Part of a small language model's weights: rotary positions, no biases in attention or MLP.
Each number is 50 + 15 x the weight over the matrix's rms, rounded and kept within 0 to 99. Layers, rows and columns count from 0.

# layer 8 attention value, 192x192, rms 0.229, rows 99-153, columns 128-191
46 64 53 58 44 56 64 41 48 56 60 73 29 56 49 51 65 31 47 70 52 41 35 59 80 22 86 55 58 67 52 41 68 66 40 41 58 54 53 41 53 31 44 38 50 36 48 56 62 71 38 80 56 34 43 45 47 37 47 75 48 60 49 50
34 53 53 56 64 50 35 26 52 60 35 55 62 66 45 53 56 52 48 60 47 39 37 40 77 60 14 56 46 43 46 23 21 51 39 43 68 36 65 50 63 24 35 63 45 60 55 28 64 56 43 74 30 41 38 45 41 63 45 59 56 49 58 34
49 89 65 39 68 29 24 63 55 38 48 46 30 77 66 73 63 69 46 30 52 30 53 27 40 70 57 37 40 49 70 52 25 61 69 36 38 92 43 55 17 66 15 57 33 63 68 80 77 15 52 65 52 49 63 41 52 27 43 52 74 55 58 73
52 41 52 47 73 63 51 47 60 42 63 82 67 69 52 13 55 38 45 42 42 66 65 29 51 60 45 51 35 34 29 28 58 38 53 66 47 47 62 62 42 39 46 58 52 37 59 37 26 58 43 53 46 43 70 48 70 43 57 22 48 57 79 44
36 57 65 29 60 38 50 50 42 63 20 23 46 27 26 85 54 60 57 54 67 50 56 67 32 50 67 34 46 54 33 64 54 49 63 63 47 69 47 77 52 77 46 47 65 35 36 52 60 53 54 79 94 71 66 50 38 43 43 45 37 09 51 51
29 42 78 58 58 46 72 18 34 54 10 37 76 32 41 68 39 59 32 46 91 54 46 67 58 64 48 65 14 28 47 43 35 51 73 46 50 72 51 74 56 44 52 89 71 24 32 47 73 54 49 32 62 51 35 31 60 65 34 40 61 30 38 19
47 60 38 48 60 29 41 40 32 38 37 48 60 52 50 64 28 28 61 40 74 57 42 55 64 61 64 31 36 48 39 42 79 53 49 29 67 42 76 63 52 42 82 47 57 63 56 57 51 56 33 44 41 72 43 43 36 56 40 78 20 62 59 68
64 40 46 72 26 20 50 61 21 47 43 21 54 65 47 78 37 68 51 45 45 19 35 45 22 70 25 66 66 61 68 51 41 54 48 53 69 48 45 80 51 19 22 49 40 74 53 83 41 49 55 45 34 63 53 40 14 67 67 43 43 61 73 37
52 31 69 33 17 54 58 52 64 49 58 46 53 41 34 34 46 36 54 63 54 53 66 43 29 51 53 34 69 56 85 71 44 34 55 64 36 74 34 52 45 59 61 74 57 65 52 54 44 56 32 32 69 45 27 86 44 55 39 52 49 59 61 69
37 65 18 76 61 30 41 32 50 67 46 56 45 61 57 74 31 64 51 46 57 74 65 29 46 55 36 51 60 36 52 61 51 05 75 30 25 64 40 66 39 45 45 66 42 54 46 51 55 26 66 82 60 48 32 76 76 54 54 49 55 53 68 49
33 69 31 23 52 58 71 43 54 60 35 59 55 68 47 52 27 45 28 35 71 79 56 52 44 52 61 32 51 43 35 33 53 34 57 68 60 37 66 14 57 53 61 35 31 56 50 32 51 52 61 32 46 47 63 60 54 56 63 50 56 62 75 21
53 43 29 33 59 38 57 36 46 56 45 51 38 64 20 68 36 46 50 40 29 44 28 55 39 35 43 41 47 51 19 60 50 57 34 26 31 56 27 47 38 50 63 50 52 44 61 63 65 65 78 32 45 70 71 68 49 21 62 30 32 60 49 40
23 64 66 54 52 36 66 61 66 46 57 58 54 41 67 40 51 50 29 61 53 34 34 59 53 73 63 56 50 34 65 54 89 39 60 44 48 26 38 69 69 46 37 89 40 48 78 61 09 48 72 64 32 40 02 46 85 51 40 85 68 48 46 33
47 53 29 39 47 58 53 51 32 46 34 39 67 47 55 35 48 41 43 23 60 55 42 50 41 53 47 76 34 55 37 76 34 44 59 51 28 43 50 54 49 41 41 64 57 66 32 46 62 28 45 45 53 69 57 51 46 43 41 64 39 53 57 66
48 69 35 46 74 31 28 67 34 61 59 53 59 68 52 24 42 54 55 55 18 67 77 42 46 50 52 41 50 29 43 42 55 74 37 23 28 71 35 43 37 31 54 53 20 66 59 60 65 43 79 41 32 44 66 58 48 44 68 45 34 29 44 38
54 39 30 50 61 64 81 68 22 76 25 45 59 67 54 48 50 51 35 34 72 36 58 46 65 68 52 36 47 51 28 24 31 41 79 55 54 49 31 51 54 41 25 43 31 45 47 62 43 34 40 57 31 46 22 49 66 48 58 42 64 37 62 64
27 19 16 56 52 78 78 53 78 46 34 70 27 41 46 53 54 47 31 51 39 49 45 34 56 62 51 62 47 13 50 69 70 36 33 55 52 52 66 37 59 85 58 50 67 56 53 47 43 40 57 61 10 39 61 69 43 26 65 18 51 27 13 27
63 66 71 45 52 31 32 71 54 52 33 09 60 81 52 72 34 44 64 39 42 47 39 66 39 62 42 35 29 44 73 56 35 54 27 57 57 35 64 31 53 49 68 51 65 59 70 49 24 65 25 44 33 61 37 67 47 57 56 45 67 30 65 55
35 20 36 53 42 46 45 43 73 34 53 52 46 61 43 41 47 61 31 13 54 39 59 38 62 27 24 53 34 71 64 39 59 38 66 51 29 58 60 41 67 54 43 82 39 60 55 49 55 73 79 59 69 50 34 34 55 73 28 42 35 63 53 54
42 45 56 66 34 45 32 47 43 55 99 45 31 53 27 68 49 84 44 39 51 62 62 21 32 48 48 57 61 55 52 64 55 48 48 36 46 51 40 44 26 84 39 38 41 45 55 66 32 61 53 41 80 30 64 53 40 53 72 46 43 60 50 38
71 52 74 36 43 58 41 51 66 44 54 61 56 47 54 49 88 55 45 53 26 46 49 38 65 68 47 14 44 62 69 53 59 75 60 63 40 40 50 42 39 62 25 56 48 46 44 53 35 31 43 23 42 23 74 30 61 60 55 54 57 49 48 49
33 37 56 55 45 54 63 15 39 57 19 68 39 62 35 57 54 49 53 53 78 47 49 70 52 63 44 53 57 51 27 49 52 52 43 42 39 50 46 52 59 74 54 35 58 09 49 46 74 59 33 39 57 50 38 41 41 47 50 68 35 31 56 13
44 30 24 51 42 49 39 42 43 42 59 67 32 31 33 54 43 76 45 58 56 42 47 55 36 21 63 78 59 28 43 52 51 46 31 68 62 51 54 50 59 71 57 56 54 31 45 45 75 52 67 62 68 95 30 42 51 55 27 38 21 33 34 71
30 53 83 40 63 64 56 49 67 37 46 41 37 33 51 79 24 51 21 48 63 45 61 52 51 30 48 45 67 45 43 65 67 58 42 50 51 47 44 45 17 65 60 41 49 61 69 49 56 33 45 57 59 57 37 36 43 53 41 59 54 34 76 38
55 30 43 53 58 54 47 45 62 51 57 70 45 61 56 39 70 55 49 40 31 40 45 58 51 34 13 42 40 58 34 35 27 41 58 49 33 48 73 50 76 67 56 37 42 26 53 37 44 28 37 19 66 55 52 37 67 32 83 70 29 47 74 32
37 52 60 36 29 46 53 36 62 67 53 47 37 41 44 73 58 63 33 46 33 49 44 56 58 44 47 74 12 44 59 61 43 43 25 76 55 63 54 46 57 76 56 55 52 65 61 57 57 63 47 65 63 49 57 09 41 58 47 66 34 59 68 47
14 34 46 55 74 36 57 53 54 60 62 47 28 50 46 97 55 48 83 45 67 62 10 36 67 50 60 38 53 66 58 42 43 63 64 59 34 45 45 46 48 55 62 37 72 15 36 81 55 42 76 36 55 56 74 62 76 27 81 46 58 44 53 21
54 55 67 72 22 52 67 65 53 75 85 66 49 32 16 28 76 35 52 56 07 78 56 45 69 26 46 28 45 41 46 43 54 63 64 65 49 50 41 61 79 42 48 52 44 40 72 42 66 59 50 60 07 14 55 43 60 63 24 56 48 50 60 49
46 34 43 47 24 59 47 44 52 35 78 41 51 14 34 50 62 29 41 37 42 49 38 55 45 47 62 68 51 60 37 49 50 35 56 65 27 74 52 68 32 34 60 55 75 39 53 53 40 68 72 59 20 54 52 51 67 29 58 66 37 42 54 50
33 68 37 48 72 49 74 28 51 40 57 79 38 56 53 56 33 50 36 50 58 30 50 34 51 46 45 60 50 89 56 38 55 66 79 29 46 48 56 53 64 47 61 69 69 91 43 48 26 47 48 68 56 60 57 72 54 66 49 59 46 40 63 56
34 83 04 60 31 60 46 66 56 63 55 61 50 62 46 46 56 60 25 32 58 44 08 46 34 53 48 43 61 52 52 68 39 63 54 58 52 60 64 45 45 65 43 83 28 30 63 61 76 47 66 56 45 57 55 43 90 56 51 40 44 58 27 70
65 66 59 41 64 58 65 51 31 40 36 47 36 55 13 46 42 75 36 60 30 42 67 68 68 44 50 44 55 32 17 58 43 70 29 39 62 56 48 50 59 34 45 25 38 42 55 50 70 50 39 58 56 51 56 63 42 69 68 42 50 31 44 54
30 36 41 41 72 40 39 57 63 66 65 41 52 75 47 40 94 26 29 35 46 59 53 31 65 36 49 27 63 59 52 47 57 67 67 59 43 64 69 49 27 56 61 62 51 28 49 61 38 60 52 63 59 49 47 28 73 50 79 41 52 47 34 31
53 37 67 36 55 48 47 56 49 55 73 22 25 41 25 35 22 32 30 57 37 68 63 35 40 50 04 61 25 75 84 37 52 53 55 61 74 44 21 49 53 31 50 56 51 57 37 66 66 60 80 38 41 46 45 55 64 70 48 52 49 19 33 46
55 26 36 59 31 36 70 48 58 54 71 75 28 52 24 24 65 72 54 63 42 53 41 32 53 56 50 47 58 65 73 22 65 40 31 49 57 86 61 59 54 35 54 40 86 51 63 58 32 50 53 59 40 35 55 79 26 20 75 53 53 38 12 28
71 59 60 35 30 54 42 36 49 47 36 50 47 58 40 17 60 48 58 17 40 64 40 17 40 47 55 38 28 51 53 40 43 81 38 24 59 29 64 86 57 79 46 32 50 55 51 71 31 48 40 58 55 34 73 46 51 60 73 48 54 51 48 74
36 47 78 68 52 31 61 61 48 46 33 50 73 23 40 56 36 56 65 45 45 47 56 58 31 54 47 62 40 44 50 89 49 46 60 29 57 26 36 70 60 84 53 61 81 81 58 47 50 66 48 56 39 68 38 69 67 27 50 78 31 17 56 31
36 39 00 66 21 38 84 40 59 68 58 48 71 43 41 90 73 47 25 98 52 44 52 49 46 66 53 35 51 54 14 58 54 89 47 59 49 56 38 55 39 53 33 56 54 37 60 38 53 46 56 62 61 51 61 75 44 59 64 75 35 46 81 41
62 52 42 52 64 30 32 52 56 44 42 19 54 70 50 20 73 53 38 59 44 66 62 28 40 27 12 41 35 50 61 59 30 47 76 63 33 71 41 53 57 26 70 47 61 41 24 28 33 42 66 29 40 44 66 58 71 39 49 64 43 61 39 39
46 61 63 41 61 66 24 57 55 53 40 28 31 53 44 75 53 53 66 33 45 27 61 48 38 47 47 85 43 58 39 53 53 40 56 47 33 61 26 69 86 37 54 42 22 65 42 53 59 34 78 38 58 55 52 46 30 42 75 59 48 71 47 50
18 54 43 36 37 31 60 29 29 64 59 51 73 63 46 51 52 53 40 49 76 76 52 37 46 70 79 52 71 43 50 52 55 40 63 32 32 41 41 53 53 00 54 69 67 43 57 59 58 44 39 58 40 55 34 45 62 51 36 52 47 59 33 65
57 47 48 61 47 20 21 66 63 55 46 49 55 33 65 39 72 44 59 40 67 57 43 43 43 80 48 67 54 75 06 56 07 59 42 60 52 44 55 45 32 30 56 40 50 45 56 39 42 58 28 44 37 43 62 48 54 66 40 45 50 48 53 42
30 56 68 57 30 57 60 38 28 83 58 76 13 60 64 18 42 46 27 11 37 65 57 56 56 46 62 52 34 45 33 30 60 56 38 56 68 54 48 47 57 33 36 76 54 61 55 46 63 42 51 44 40 71 53 44 75 35 49 45 56 43 45 84
55 35 61 52 65 40 55 75 41 52 46 49 62 28 42 39 54 52 51 38 68 39 74 65 24 32 33 38 43 44 54 45 91 67 26 30 34 45 23 39 39 57 38 48 65 46 49 38 44 76 44 61 55 46 35 46 38 45 33 76 51 55 56 46
60 48 28 35 40 53 49 46 80 74 54 64 72 49 70 37 66 51 41 41 54 31 38 55 56 37 65 57 99 70 30 00 53 42 56 79 39 38 76 32 39 34 46 20 78 51 44 25 39 63 58 51 42 55 37 25 71 66 42 49 41 76 52 59
39 56 36 42 53 42 56 42 72 32 50 50 49 37 58 81 71 50 33 64 42 52 64 68 48 54 49 83 77 27 46 45 72 10 51 61 37 41 61 34 51 58 22 62 44 68 43 51 46 56 61 41 78 30 37 65 28 63 09 41 70 44 51 38
60 62 50 74 61 51 48 54 47 34 60 38 46 33 66 41 74 47 60 66 35 54 82 38 44 69 56 56 45 34 68 48 61 31 71 29 46 51 59 54 85 65 37 26 49 10 51 48 39 60 59 66 56 46 52 54 46 38 52 52 34 47 28 30
51 57 42 34 52 31 45 23 53 61 66 61 63 56 41 49 39 51 46 41 68 60 55 42 40 34 52 50 72 56 40 53 39 53 51 49 51 52 72 62 79 32 44 37 67 27 46 70 70 69 43 69 39 57 52 43 60 48 69 71 53 76 33 32
51 31 59 56 46 46 51 44 33 31 46 50 68 29 77 58 36 45 65 74 91 88 36 33 76 28 55 32 59 60 74 61 61 50 28 52 41 30 49 66 51 61 71 42 52 19 79 36 53 27 22 60 57 44 61 64 34 52 47 46 56 41 44 64
44 61 45 56 40 24 68 55 52 74 43 37 71 49 55 77 33 60 79 58 63 53 50 53 53 40 45 53 76 52 63 47 36 32 77 41 31 65 31 54 49 72 55 56 59 40 40 44 55 56 53 20 57 52 36 50 52 19 53 61 53 18 55 58
56 57 60 52 37 68 52 68 68 47 43 42 69 75 61 22 63 34 27 42 36 63 44 49 79 48 58 37 44 46 34 51 50 50 56 59 23 34 78 40 65 79 68 76 49 75 44 47 61 45 54 90 61 36 54 43 40 23 50 54 36 19 49 70
34 47 57 28 42 59 59 71 25 51 65 56 40 31 58 90 64 65 64 80 50 45 52 43 67 56 49 70 76 45 77 35 32 63 81 53 47 56 45 46 23 27 47 55 71 58 32 39 40 58 14 43 52 57 38 46 59 54 25 40 46 65 39 67
16 57 48 79 60 38 84 36 40 70 46 27 44 59 60 30 72 78 73 45 65 53 45 47 55 61 77 40 59 51 37 41 59 35 43 57 51 51 58 67 61 46 42 27 41 45 38 37 44 60 55 26 59 41 65 27 45 92 48 66 26 31 53 38
59 40 47 37 46 37 43 40 80 43 67 43 43 37 64 75 57 40 13 73 60 53 49 59 36 56 24 37 54 53 40 61 56 43 41 71 42 60 63 51 29 38 69 57 36 49 69 46 60 64 44 50 68 40 50 68 63 44 66 61 42 35 43 54
31 80 55 33 49 39 36 47 35 60 72 69 42 56 57 39 40 40 55 36 84 54 41 39 52 57 61 41 51 55 45 44 49 31 68 54 41 42 59 30 66 63 53 61 24 28 65 30 37 72 55 34 47 79 33 77 77 80 45 56 51 65 59 45
# layer 8 attention output (transposed), 192x192, rms 0.196, rows 99-152, columns 128-191
38 35 70 57 68 61 39 47 09 70 41 55 69 48 55 26 31 45 35 46 55 70 34 18 67 52 50 32 49 38 46 27 48 53 28 41 88 69 53 52 57 60 63 37 65 60 26 46 24 70 30 51 38 41 65 66 34 45 42 14 55 40 77 62
44 35 54 26 33 41 68 70 39 67 39 33 54 31 35 52 64 48 54 52 46 38 65 89 29 35 67 77 58 59 33 60 54 48 57 43 24 60 43 46 63 45 53 47 54 50 60 34 59 57 62 22 60 56 50 54 40 52 61 81 39 48 43 31
60 41 71 31 42 35 65 10 45 85 29 73 40 63 36 52 37 51 67 53 44 67 29 57 92 50 92 46 52 61 25 65 60 14 29 60 39 35 59 71 11 59 65 34 35 67 60 66 49 89 49 65 45 48 75 77 32 26 88 52 27 73 70 65
78 50 57 49 53 32 67 26 56 50 78 52 65 33 50 43 16 41 48 56 61 39 36 28 35 45 44 57 54 27 62 70 42 64 62 56 65 62 49 51 38 28 47 33 43 61 60 59 33 24 66 56 35 53 40 53 74 43 62 62 40 55 51 38
44 35 47 51 36 52 49 51 39 59 45 64 41 62 27 71 54 38 67 64 22 34 50 79 37 53 69 27 39 84 53 32 52 70 23 77 70 48 50 32 22 55 67 56 16 66 55 36 36 47 53 23 70 33 30 62 43 24 48 22 69 54 38 89
37 51 46 59 52 46 15 43 27 13 81 59 39 70 47 58 75 65 66 52 41 32 65 44 38 48 30 35 69 87 69 36 44 46 42 67 21 54 57 15 42 52 58 30 29 87 69 44 45 33 72 72 39 19 41 47 43 28 51 51 31 76 11 81
53 53 50 38 37 54 45 37 25 58 60 62 50 54 35 37 53 38 65 49 58 42 58 70 56 35 56 30 54 49 42 61 58 39 57 49 78 58 39 54 50 31 37 50 31 53 91 29 39 61 36 45 65 24 71 45 32 50 34 33 36 51 61 55
16 60 46 50 48 21 42 55 71 53 60 56 32 68 30 64 99 20 27 51 42 50 64 41 72 30 48 60 34 48 61 57 30 33 76 50 32 48 41 23 43 54 58 57 61 26 34 54 38 74 04 48 24 26 89 35 53 40 68 66 46 52 43 49
54 64 63 59 64 35 42 26 58 60 37 43 53 61 82 88 47 61 44 58 52 53 37 27 53 47 79 56 53 56 35 47 73 49 68 33 47 55 74 38 33 65 61 59 66 60 42 49 56 32 64 62 37 51 47 35 63 46 59 33 43 54 59 72
74 99 56 59 31 32 50 58 49 30 40 56 58 43 70 24 57 45 35 44 64 60 23 16 19 43 50 67 50 68 40 39 58 69 42 84 27 64 99 70 47 42 54 42 75 51 39 56 72 46 50 64 28 42 61 28 55 57 35 53 44 82 25 46
47 32 43 36 67 32 47 29 50 53 79 40 54 56 59 29 66 61 98 45 47 53 57 56 55 49 45 57 59 36 51 44 48 59 37 75 73 64 22 65 37 43 55 56 49 42 59 65 60 35 32 42 57 65 58 47 71 64 32 49 37 33 40 55
61 50 70 36 61 54 52 41 46 51 64 75 41 31 71 59 52 65 63 55 47 46 52 50 47 57 79 49 32 30 68 70 67 62 43 89 59 24 36 54 41 62 62 54 26 44 29 52 18 47 32 68 59 52 63 46 50 60 83 55 69 56 59 42
58 52 16 30 50 50 32 32 54 53 87 33 54 80 33 49 66 83 39 38 36 76 46 47 72 73 37 38 38 70 34 55 40 51 38 63 28 63 71 77 65 54 68 57 24 79 71 66 51 38 38 33 15 34 67 65 60 51 43 50 26 32 47 44
62 46 23 50 38 45 33 60 56 43 73 45 48 54 75 45 46 56 40 49 43 45 46 55 43 58 34 46 45 43 85 29 65 40 68 67 36 54 27 55 31 43 47 49 18 37 57 37 52 74 67 82 63 34 54 40 54 29 53 35 61 43 46 59
28 50 56 36 48 35 52 13 50 49 46 66 54 58 67 37 40 56 53 55 59 48 58 50 64 47 74 52 45 26 54 74 55 57 62 44 45 13 61 67 29 73 45 53 75 61 41 31 87 59 24 60 73 60 58 48 40 46 64 23 50 62 41 57
33 51 37 72 61 39 44 41 36 43 71 29 39 48 47 62 41 50 66 50 53 68 34 66 88 14 29 31 40 38 61 42 49 61 27 40 35 50 54 38 54 53 82 59 73 62 63 38 42 48 43 28 42 73 49 55 42 55 66 72 51 81 50 22
54 92 59 40 72 50 43 86 60 51 27 69 45 47 52 46 37 47 75 41 66 46 77 62 23 63 34 61 57 53 70 49 42 45 23 62 54 29 20 36 52 00 42 56 36 55 58 59 38 32 35 12 37 86 69 35 76 55 40 50 53 38 50 41
31 48 50 36 41 48 53 36 64 47 42 39 63 44 30 78 65 22 50 47 65 56 57 58 59 56 64 61 39 76 38 34 40 30 62 31 75 53 50 11 13 47 26 52 44 60 51 67 50 41 76 48 45 21 67 51 60 23 38 65 61 60 63 50
49 56 48 60 44 64 67 59 35 53 48 59 62 43 50 19 51 59 62 58 52 66 52 37 31 53 40 54 25 40 50 64 57 49 37 51 67 44 43 38 50 37 56 50 60 38 56 54 31 64 27 47 49 57 67 59 64 26 36 46 65 82 47 77
53 49 39 48 33 39 45 60 46 32 57 70 33 80 75 34 67 17 37 54 59 48 56 68 60 21 64 57 75 49 70 62 44 35 79 63 38 35 44 83 66 92 59 66 64 58 48 47 49 40 25 60 29 41 35 53 76 54 57 53 68 79 59 54
59 54 46 66 62 54 49 27 64 41 32 66 29 45 44 56 21 60 68 38 63 41 69 44 56 39 42 52 55 31 42 57 66 44 35 52 68 52 47 87 69 50 39 37 53 10 39 44 39 52 51 46 62 39 20 39 38 32 39 55 61 22 65 45
21 33 68 48 62 37 41 82 32 59 56 59 35 51 52 21 83 54 38 41 63 27 30 49 38 45 71 29 50 41 76 53 53 57 44 51 29 63 69 43 33 59 53 35 53 58 75 30 27 36 31 48 66 77 48 63 60 46 46 60 43 43 21 54
73 49 58 41 46 44 38 66 46 42 49 45 65 25 73 48 36 39 42 53 58 43 35 46 39 63 64 44 57 35 46 43 44 60 40 63 42 53 32 47 30 57 52 54 27 72 45 43 37 37 52 50 75 10 56 41 35 48 59 54 73 50 58 44
75 37 30 40 55 58 41 76 35 55 53 65 53 54 48 49 60 80 64 35 53 61 50 59 56 31 49 61 63 70 31 43 41 50 27 24 65 29 56 49 39 62 51 57 21 58 57 54 61 48 53 45 66 44 59 55 70 73 56 49 44 56 24 87
43 64 67 56 51 41 49 30 59 61 83 28 54 51 73 23 61 84 35 65 62 65 37 57 77 48 41 55 36 31 51 56 51 49 33 57 06 55 37 63 61 39 15 63 50 66 61 32 27 54 46 40 21 59 39 39 44 75 45 32 72 58 23 48
65 63 76 46 59 49 51 62 52 45 37 26 42 35 65 46 53 39 68 18 75 36 61 51 35 76 50 56 16 71 33 37 56 68 14 63 46 43 32 56 53 55 61 64 35 52 38 64 55 24 59 55 50 47 53 41 41 71 45 29 82 55 12 56
44 75 69 26 28 66 72 22 28 66 32 72 29 49 40 42 60 59 55 62 30 32 53 37 57 53 77 45 77 32 70 53 24 52 41 56 14 39 76 30 62 43 65 92 46 56 57 29 36 74 32 48 43 94 31 66 45 52 29 40 51 49 32 73
40 20 43 67 48 29 53 76 25 55 35 30 49 41 54 50 31 56 37 17 30 13 64 62 46 61 47 50 67 57 54 31 50 56 26 25 47 37 34 39 54 34 63 36 39 44 48 94 61 63 74 40 54 68 03 31 57 48 53 57 30 26 82 16
39 77 41 40 58 52 66 32 36 49 46 25 57 53 67 58 43 65 66 55 70 47 44 63 51 87 36 26 57 36 51 44 72 75 55 55 68 69 77 44 23 55 65 30 53 36 61 47 34 53 58 39 30 42 72 36 55 55 53 49 43 45 48 33
59 33 55 73 61 26 68 66 12 76 55 59 40 67 47 49 50 43 75 67 46 41 52 70 27 26 40 28 45 44 48 45 63 39 44 62 53 44 37 38 48 25 45 67 58 33 48 58 47 75 47 57 40 50 31 47 44 56 13 51 58 60 47 61
41 52 64 51 57 62 39 23 53 40 33 52 55 11 58 54 32 31 87 84 27 56 68 48 52 69 88 59 46 47 23 45 51 29 43 67 45 42 67 59 16 57 66 57 72 40 56 54 30 64 60 53 71 78 37 30 30 20 63 61 46 42 82 47
39 50 23 76 36 24 15 55 54 52 48 58 46 18 82 68 62 40 39 36 45 65 46 50 65 39 56 41 50 56 64 57 20 47 58 70 66 53 54 52 47 69 44 69 48 53 39 35 70 51 45 67 51 38 59 41 30 29 58 24 51 36 35 42
52 63 65 83 49 82 48 38 31 30 48 61 31 36 50 61 05 55 62 81 53 49 82 43 54 55 44 40 56 33 49 24 41 40 31 43 72 24 72 36 43 47 46 47 46 35 30 42 53 49 53 40 50 58 49 44 31 56 39 49 51 68 68 37
53 65 41 49 33 34 57 68 61 39 43 65 80 21 59 64 58 73 60 48 51 67 58 48 49 46 37 81 59 47 33 61 26 57 53 56 57 56 57 39 76 70 47 59 76 43 59 50 64 29 49 49 41 35 33 43 70 82 31 66 64 79 24 59
49 65 53 54 46 37 66 50 66 63 27 59 43 43 65 64 61 49 39 48 50 36 34 67 39 49 66 47 59 34 84 69 53 68 63 73 49 48 68 44 49 19 69 62 95 37 49 65 46 47 50 17 21 78 43 70 46 64 32 56 51 42 55 20
31 45 60 73 50 32 50 52 68 55 23 68 53 19 64 41 62 46 55 60 47 52 32 36 43 68 61 54 58 55 14 81 62 51 38 65 27 46 31 33 59 40 55 36 61 45 57 31 40 97 69 78 49 47 25 54 28 37 61 54 43 49 65 53
54 48 70 52 07 63 62 44 58 27 58 63 59 83 36 44 65 25 23 57 28 54 33 35 71 51 63 60 61 58 47 40 61 58 10 86 33 57 73 55 44 49 34 51 20 63 36 77 43 45 42 39 28 41 35 28 50 55 52 40 64 60 44 40
61 26 52 12 54 62 50 59 31 57 55 31 36 52 53 32 70 60 31 28 67 63 43 42 43 47 76 55 68 54 75 56 49 66 46 40 45 40 46 32 03 52 71 36 37 50 31 36 47 65 46 61 68 63 61 31 65 52 55 46 60 00 60 39
45 77 72 63 24 27 32 09 43 25 49 98 39 52 27 50 48 53 45 79 42 51 63 50 65 53 61 93 54 11 50 62 61 63 49 48 05 79 42 53 48 66 78 57 95 45 72 52 63 47 44 73 58 45 43 61 63 49 47 66 46 65 54 70
64 42 45 53 35 02 77 50 55 51 51 65 62 63 78 38 87 31 32 63 54 41 66 80 49 57 41 55 30 64 71 69 56 75 63 67 50 41 90 79 42 63 68 41 53 66 65 56 86 63 48 57 39 35 43 38 27 37 39 31 18 57 46 76
62 31 28 45 54 68 52 44 40 47 60 16 51 70 63 46 44 37 75 47 56 33 64 62 64 26 55 31 44 39 51 36 42 38 62 60 65 61 38 52 54 55 59 22 68 53 66 55 67 54 13 49 25 55 41 59 39 80 42 50 19 66 49 47
38 56 39 55 59 73 61 51 70 43 39 51 60 55 49 50 32 26 70 73 70 51 29 53 46 25 44 59 41 71 64 45 48 50 56 52 45 61 58 16 65 62 57 54 46 42 40 27 51 31 67 60 73 46 59 52 66 50 56 74 44 40 38 60
61 42 49 75 90 36 47 57 58 40 70 38 66 45 58 71 48 41 73 56 35 29 60 11 63 67 44 44 66 60 53 35 45 31 39 38 30 69 58 44 61 49 64 42 29 40 63 61 71 49 67 76 60 51 54 50 09 35 48 41 56 78 50 03
51 49 30 52 51 33 35 52 51 48 62 66 32 77 49 60 50 66 47 43 50 38 52 67 72 42 62 49 45 42 18 67 23 56 43 85 64 38 47 38 39 39 38 26 68 50 49 79 59 52 48 16 79 38 41 48 76 47 78 48 69 55 55 60
26 59 35 45 51 47 68 49 53 39 74 48 26 63 34 11 35 56 69 65 74 67 78 29 29 66 39 71 43 18 71 46 25 50 62 14 75 50 37 43 39 16 76 47 82 24 45 40 80 59 69 47 44 54 55 38 46 52 54 73 55 66 42 46
33 52 38 56 43 62 58 84 19 84 68 68 46 42 15 63 62 50 50 55 41 44 70 61 55 54 46 31 23 61 53 54 73 57 32 76 72 51 66 66 57 40 62 51 15 40 48 53 54 54 46 35 25 32 51 40 69 60 42 52 44 24 25 48
19 82 55 38 33 38 36 52 66 57 60 45 67 31 66 52 48 45 16 60 82 20 30 75 52 54 29 56 43 52 44 58 61 71 55 66 63 43 82 60 76 55 40 54 56 44 44 38 51 49 30 25 21 53 58 62 63 65 46 51 76 51 48 67
51 53 37 76 41 47 41 47 35 22 56 35 42 26 56 50 47 52 44 66 56 28 49 59 33 58 49 46 46 31 36 52 67 34 65 63 32 49 31 56 38 51 55 44 51 47 59 41 48 35 55 33 41 64 39 69 38 74 55 56 62 60 73 32
59 70 32 32 51 58 50 42 90 28 26 43 40 99 44 24 61 47 32 41 36 50 63 54 16 76 67 48 60 44 31 25 52 27 95 58 43 54 39 49 50 50 41 58 55 71 42 23 41 52 62 47 55 44 51 64 58 58 39 54 20 64 83 51
52 35 53 59 48 33 59 51 26 36 55 39 29 67 56 45 75 56 18 25 34 67 35 44 35 54 61 43 42 63 71 36 60 61 52 33 26 52 60 48 48 36 34 57 44 52 34 57 56 47 46 48 49 29 34 62 55 52 51 34 65 64 44 80
38 46 50 62 63 65 59 42 67 65 40 64 48 46 49 46 44 60 50 60 26 55 56 70 12 38 22 42 39 63 28 24 56 37 57 24 53 52 22 17 65 22 56 19 42 58 73 68 43 44 66 40 57 47 46 46 47 40 45 24 47 54 66 39
51 32 76 50 51 31 38 59 52 51 44 30 49 74 48 43 31 27 31 27 67 38 70 61 48 41 22 48 49 71 39 53 23 56 71 22 43 57 81 43 30 64 55 57 70 31 36 43 42 42 66 50 51 51 35 59 51 60 58 64 39 35 59 68
24 07 33 41 43 43 49 55 45 55 58 62 26 47 42 42 39 71 44 61 66 64 65 13 17 61 50 21 46 71 44 58 58 25 71 50 54 37 46 23 44 59 21 41 83 41 36 70 40 61 49 25 39 80 16 43 64 55 22 55 55 34 42 46
63 63 54 52 53 56 44 43 44 41 64 62 52 37 44 31 69 44 63 29 41 91 40 62 53 18 75 86 37 61 43 56 49 57 70 33 51 53 36 72 09 68 40 65 52 62 16 63 30 31 59 40 56 48 46 45 53 71 72 46 18 56 50 36